Part of a small language model's weights.
Architecture: RMSNorm before each block, learned positions, no biases in attention or MLP.
Each number is 128 + 24 x the weight over its row's rms, rounded and kept within 0 to 255. Layers, rows and columns count from 0. Numbers have three digits each. The size before them is the row's rms in percent of the matrix's.

# layer 9 MLP down (transposed), 512x128, rms 0.159, rows 311-360, columns 0-63
112:149128164107143130144076171118136154128121094119133126134124106140117092133133108174111102170158132094134133115107124125112126176126119108126127098128146173139120105137083140120098129120097170
097:199100112124127122118137119127151111159129152106088158118135095111112116141136120112104150156161139129083102194158112106127121122137116092096142096176096134131125139102131069087141182124111159
099:148116117138104130154152188117109116173141127132108115103138104118145105096142188167103116091104127143126124145105154119141093139137127156134140092123110129070134103101152096161105139085127094
097:133137158136123134136103176117104094140198124116127169098136137098100114122129127137090125154170162159117088143112139132137080093119096120154122147127086118108138143082124124131092175152106148
091:127105107118114103101100123109139123109085132125122139141131116143184120087137113137176125182128106166106131133108131077108079140133149160123072140107134133129115099104094127125100116130086120
096:132109104140129110092118152105092144176154108128190115108114112102109126121159119171082136119115160146155129147167128140156124145111156095112129147119143149106101134143060186136114126119103112
135:158175144138168101160103152154119150161160116124119157144183100132107095127108147130118146112186133161144171079119191113102156118113141128128168129101142102150114076132178082121158125123114131
105:126114182140113116082093137145105132132124117150163116113160117128144100153124148176145123107127148108083095182122087130162112172115113163083134109155139136159129128102088145105146104153090117
114:118128106099096134109132141065111147139122110161141172150123121125122126141117089111160107182102150109093117131155064117128086140115134135122116103090147118107104118142124128166124105140121131
090:166142175123108161116129111109142113122122128135128107092104158127137108122174110137137144124103145132147123110157133149164093157112133140124096094122194136098130198108150138112156108154109106
099:146119128123127116098122132109157134113151143083130144125122143090132115133125134105117137119140147124172109095177160103078108140127102149129178156121124104142120116123166129115107150112135138
088:128098087164113144164114141114102139170117159140122141182179101148115113152102093147156159087126157118134145125154184091160126089151146141118167121119134163110136068109141152126119132128124135
127:137131116129112145144117168111102122104084114102137141110118141116104141115116110107117104153123161165130059137138130100121073107156118144090101125077126146076107108164125128127133127131094124
087:106142112070129137114098106110103133136110106135131126133150104088117135140156146151093132082169105116150152122131157121108186120101126147125161109170107137140093076136148105116111145147168122
098:106161149116116158161146127131137115116109135119144095147106106135124152116141087155127142133112155119130107158066151117107136115099133149137134110103140147154155170124120132174147089144166106
100:166119126125140146129153072165111136116112193132090163134162120156105127142144130156108142112136137188098137124174101091167109143095156122091115147114161167088128122100112110094112093106143159
090:152128148104125151141119158104141124166127102084150119118093154114107128125150118166119102146099186143111120086156120157161110101143095136119124104129138145117134145085105148144155084115129126
089:132142121146102099171169111125129115143126117136107119109121173087118108123133138150149100087142147137134115130151130089112099143124150138115123145111159110125121122107130110154147104133138125
096:133065092089159135139143126124165133161143157110122138135136173115101133128121128097165115136183132155130131095130120140150158118126116126127124121118109137078171106136122166121148133125113124
098:124128110114141099124081132113131152143139143139145142129138097114177150112148107119169158151110139106121100148134180141140124177140112078124115148134121117154135102155163157132129123075115175
094:187141146127111111155146148143124145148151134139143135115136083133118172114126120084123124114133164158124116142126097095171164115164128117105163142104193183114132152111116111151112168134107134
100:151129121161084123124146133151130140135147150086126119113122095119134175136156142140108132088137152158159155132137118095097160160111128182134154162087168135087175121138122119182099124105123124
089:114137148200133112119115122134154138119152133139100136114119122121131137128129120112139151114134133123111110156101100161137125174125108153161233162180158110156158137153121074119146163164178129
100:136196142148102162106159131107065128148125167069137143098149156111096116148108114127118122139163129126099133136155168125149128150148149120084115149118102111110117159086147143124134124132091149
108:142108126135162141118168138111129141132125103176149090112150089121080124138146179085130144144139141139149147119136147143101142128111141127157167149161120152121127130132170107136108166133122129
105:110126105123114108134125115140131098146136149154129101091087106116103123131137166086131163107175139173136139141128117156187087158087179097115123086175094103131134155112152127116108125111126134
115:146111088136095171076142132080097120114098080113121117099102117129150117136155138092092096105134104138140134135113114098120145152167138119138132103078108130119093116156143124110150082114139137
099:171135083107123181104100128155172133159156061114139099122106101153151145119152149150175137125116087120126155123114102100139138149147141146138115146117182108123133105145120126147125142142060144
082:111139132162102113105077112114201150100134169103114117149129116126122151128145146103132148156139141126134098099100124094136146154150136128149109084127130148138139131172144123114084176105104092
128:140075168140134124107138093157169171155138167136133151137122116137111115108154113116116148137171109124119141116112132137085115168101156101094177137168141087131147139103126131116115084132125137
079:109179143158108101164131175088135146115111131119113135118085118104102107109154109131116156192172117132085142126107125123113111100140161090135081103153111122127107162132093126111112106107088135
087:126112163110127141122137141095136134095104153118108065137142123101120125150141146136123137162143132150124125131119162080097107106138142117129156160102166088106146078131131121094111131120125121
107:126093144134164143135126141084124159135168112138123172105104146130183159132113118126186106154134150118143124135124161135151135148099139140128134117139144085132126120127128116099169120105123104
091:153135148093138165139145123110135103134141109136110113111129153120131092100158101108181149152165095114113118145167145105123127071156167130103097095128128104115108164076191154054180106115106114
100:161111132155130126111117081145117113132160105173099159117143121136130106109129144132133120111132124097152134118095114103121123100122100098170184129111144151136119179137060118093157100140114119
094:108148150108119131157126131147120129107143108073120157114104112113144107183155099132143111122144140106105103128131114106150143111105144098142171130120150141139169175106140109116130070144144163
096:106109136143121113136154157102162154126116121096143093105134168118100158138094108097122145179148161110066110110122126160152081105134086126119163165161135145103139148145120127137103144110108138
094:140125084099116120098128114112066141080098146125120124130090107074127170125145184115122116081090120181087126165112094122140126122119107131103149129129147135141171144123145121128100114108123102
100:094152130187127153085142089116084121147124110143109134117134114104141085154129123163127137134093128132142136139132175131147126163083163102141156086168087129136134149113109116168164122148084124
096:136104117093126143163140109181193093144143127131125115098151099124099103125120121093158112138117157149094113149095061126137087163135147152127147114095100106125118143151116116124106124147097137
099:107125111130125135160111122134144137105144155108142125150153146148101170128120120092155128138136120137143171130152139114123138087138129162133144152155122129125121173125139128122149153099140118
101:138108106115127100114157115092103092110069151094147130164112123106152109117117151158157106143070133133125136109144107134131137121116148170112141099149159114111125134098093173150100131153139103
090:143120081121133114149122149142117124125157100101115172118147130171122156144118152159122123133098100117122142137104124178175135160108111131168137166133143125181154081077123091118153142121128148
101:141141100140126109127159080096065113109114156144117166121135139122158090102120184139100130091114113113138143078140133078104105137116141131137142103122124143125167111143174135139140126139136102
096:155145169173148142130137123140130107162122112080133117098153134120128070097100082142146136138132120139152115166170143132121104153143118101112169091126117107143124128103158178122098107113100143
092:146141143206117146175074124132188114126126137119134143093137104120156147097166127200134101126137162118117079112133115114135100093142124116099170150130137139149153114102118105123119146158129131
094:161129107106107123118129122174166153127156140121128122099131158145115130143127114149119107104145090127157094128124125117103130143094119113092068080138115148126099145143119158108157153091114166
092:131124158150108139105157159131135151109118170128147155115164142123143105085130141164148140164142100152141121115110122086161146163132190138162144134154148120126121157116129123127062132097120083
087:142141117145123150093154132105121128149139150148142093118158135126126125092126122129109148147111184124149158170136143113153143152125109118162161122154139147145094088104166121168171183077140163
093:111126102104114116117170136111119124078105183117085159124062097143095103154124148114133198113124107119123113145108141101122117128116087146103137121123164121120186151141101100140141155116098169
# layer 9 MLP up, 512x128, rms 0.143, rows 312-361, columns 0-63
079:102111126107130108139126172126125141169117130118122117122104180133143146078142132110156137147119104129161143126139141114119198110103167146151094137099129141117088197103144137133125116121139107
100:100132110105131140149105099109147138095105132125136092178183105167140158132118118166124135090135113085149118157130049134136110102112141143152113123128157136167088131106152126155108067136128183
109:123129111134110189094120122114126093132120118189096166163136133161146141161121102115153115114162143138138134105107097114125137156109072134161117128147092135130152149075125115092139115119072133
093:113126102085172154117074158127080133135152124104143159113145139142134157146148142116172116151146128134144137103140124087141071159124071113130185096118126137175164117142130156076162128142104116
087:178131124146145130119107108164117136119126138116086132133173112144140111154115098116134114125120051105115153124113130112112112172161145151115131148176087107116103127118175140144127120114134167
121:078134141105190110177131140171119113111159115120153112115174152148143116140069113095167143081154153152133124131111138139128154123113111130115125129160155127159116102171131110169121149177144094
105:144141126160091114144138123170145140110115070150142136104125121132128069145125132152108066114161140100122122129116124093143119138065134131105135160119129148141120128125106174129160143151103115
106:165112120104154065176115125109173123161099166141120164119132130089080137141100142118113146143103115138108128169091133164149119130122137161139126151137118116148095148166125134107159132151152105
096:139108103174112184100119128124098078116123153149154154154106095146183114164154160125149152113126120139135117133157155157130109095092131111116152147175156132144131105152115133162104159081130131
081:105127138155117121145151146161128124145093109113114123155120122116100128118120167155157081150157112135126143123121084137187158126141166103148118089131149121123107128133133150171191145109137149
098:077136115129130144101095147120149097120188156100115096134132104146128161196106145174130109139150117102133110139079151161090112082132165106109154098127151101113153096127115145108142137113131141
100:072137111110140140152109144116125106118119084136101129126171084213129168134115092147134155148116128113134133161114106084091112144102111104106116150132125112090150153151148112129122110103138135
097:123112180084139110149101091112144101073110131082116156112097110125111127134118111135143132118091134151124110116158142147127080157114166117160096161109159172113119116120144133113148104134138159
113:091144160167104139125138145165142144146101138182129140147140054103107106156098115135130124135142123140128099100102138124133126126115137131138125106120108152163106090123126114152165163108124126
083:103114179102109146152158138109129148144124093105144158126145067148167146146142123165144110127154110092104144128093119172120130132129126135146121092124112134100136141147117123138129130151126151
086:105123126100096160101104117166162152103109098166119140152113157138150110125118164077153167111119142107171171152146163114147102170130119133116125164126127131154169122103105089145149155149099153
092:114111141140109166084154111110122131096137099095110109164122155127174192122139124126134115126123158086121104141130126169120157125111116120124144106133130119101122114109116151145140197103109097
107:089172118139182080116121104133143142131143128111136083112137151139155140136143099148136132145130125109102129147132145071143155158110144101171118136117138128137126082112113123145136115145122185
101:132129125162128126090118117127124121154107106111103118102112149174126109118134124129095194150190149096108170049085090132132157076124104162178104133130112131149138132188141120146129116100118104
094:150136133142168109126129109124135110145117153118146091125108154160150137128118113112143194133126092133104104165105115132143135098101108118133124146150139114143125158124143149146095083180147109
108:148155154137141133137075127135127154138094071166125151095102136155116139114175152132105129111119120133113161117130162123128184111117090147106127138138131167153128093154107148158128165117123125
095:105141119125110146106159126101092105149121112127129116141153111155139101150109133123117089137116075125166142128127147120097123104156116142101082174088164127103045162155102154116062140156120113
088:129127147119128142125120155156124144155096127101081113083148114110164145103132111128165156136118179109123149094126122167107146121131109091117147110161134121127120073154116118175116111126158098
093:120135185125120178094124122133122117143177095121129144149195114136143145096094114124117140145126086147143128121128098120103079124173132166132111131166096176107173127161132103165140112107122172
106:091120135101130137183083161122113121135159147160127154146123131131145086121163144110142155108104139125120152149123135128139107143098136127160098123205152126182151114159136162115098112126142131
115:123135126123156171116110139131145133116143122156152166154084133124156161113168120149119101119117122055101136134125153123128091127119105150091117106141098146130118115120155120120093105151131123
106:101132090131146123121133129102110115141140131097125133067135100116110163140133114138158168125121134119103159149113098128135116105103107134139164098147154105156099121169160112153117132115138126
087:110129137127178181137125122115133092150163124134113147159185143173115116091109095092124120103078123158074121147161115102112131150109158117137145159145088098141127137098161134109102090113178162
106:098132135123157144113105069137161110122166144121170161123145143171126138136107114125106133118134143135122152141112122139110113122093130105105110166151113094142137164110131140177102111105122118
086:135116109116143058117152112125101126136138118081115157148170116094109163132131151156130179114073099159178172099147125091109135122123068143154136125122153149124142103125102135131126115136143108
093:121129139147127199092091131141099098137129139125120115135130153104138114114158111102148116090109122141078125159153146159174124078109125150136144088113166093162109134094180112121180140146162152
107:150105127131155100134090162149048136141114121146121100191138144152141096139174106161104120118112164149138154125121119127131113129158142107139124103098139137137098119130130178155079162135132101
088:101104108104121116119111146109156120131139115158115124127108104173139130122138128118149103119125126145087134132094137143147169080115076112148126144132119094177125138123154138126209175107146096
109:127107117108126144156128143139144141174103181125132086169124109115144136134113088115112139123112085165137143147149131141161089129118119172121077112140090150131132139136100150166163140107127136
101:122108133135147168178098140088129087119087131116131160137128127134170073148171163133115144080108131150157172107144112169138107127112135132127125116144109124119102141117170136102123151157081109
084:105132125092137134107126102127107130113107123121108183095110079179162113122151132127142096127123092172138187139138106089103165130095125115154070124144137113139124150088150159121158125151167145
088:133125139133099161145086150092128121162114145083144141183154133143134131123141150117113164144134105107106128107134159124158110115121105092108117120150157142152149121134130141118147101146152160
109:076119160145145093138129116116161143170157125150099132129187170135111153100133160134100089101165150119156116132121095100132077140131115174128159145120109125097133118133160140152167091163129113
081:080165137107170128098113112109150111138086107138105171124190125176110118122090094113130148139142117119140135122126158102124141133134175126103073125162129106113121136114148107145110118142100129
097:141158147149147140119121140111126154124164119155160133131144171138177083145131120131155143077147124111142150130145086143125120130083137141129144135192120132137076090154118111084104146123125095
098:122125137159154140102114114179119126137082139100108110128187126135159149084141132117152095094129132106166137111119162143147115128113145141081106150103056124152124092075139109154110124127135148
099:122150167141137100124090125175141134139099172112142158128150105125117131138147095098111109114109132123114154089132133097071125126155149116113124099167141151093116138185118160165117141133149127
096:132148130094169113166069145157129122104106123106111111099169085183150099136143087153154158118126159154134131151142093132133176140158137122127127121116096165110147117136138122177123134117112164
086:074118129088137150137134117084143137143079159082126163129112091134147094176097119127141130134135151115148142117105076109119144110096132068122121142139136093140164109135128119131112091156155117
077:136124137096131137112138140131109118181129126126138108123092139140100115115145132122114172092123127158137156147140138168138129164103108139153154108102092105120118141187156116123143122126127147
083:122138154116110158123153142157081138117127135100129132190141102119116126129108133104137176091113155124110153121113104095160138155130114103133149127108115135184127154094129117146097111139129077
093:108144123130118132108110124135096139120091133072126135136150163117103146114125144107144125135192098118125118098135062133110147136109150123098179099134167142133129157115112139141133150176156062
094:105150159073141138166097140118104154100137122116092158104139145125163090146082097128077152119090090119094132133145134131125136076086124150110102100104136118171149122179125134129119120149139101
093:082122159134140158153115116125109149147084105117149088123191142133181153134117118126116115107174128112141099091105135107116067100109184142148113099131122172151172139090121133176126106149114142
105:128121171158149111117122132134147080135102129099120132131147120158173100115113146145096138106136169106189175143139140129136155234096144101131124179140108154120116182120126145134097114112159114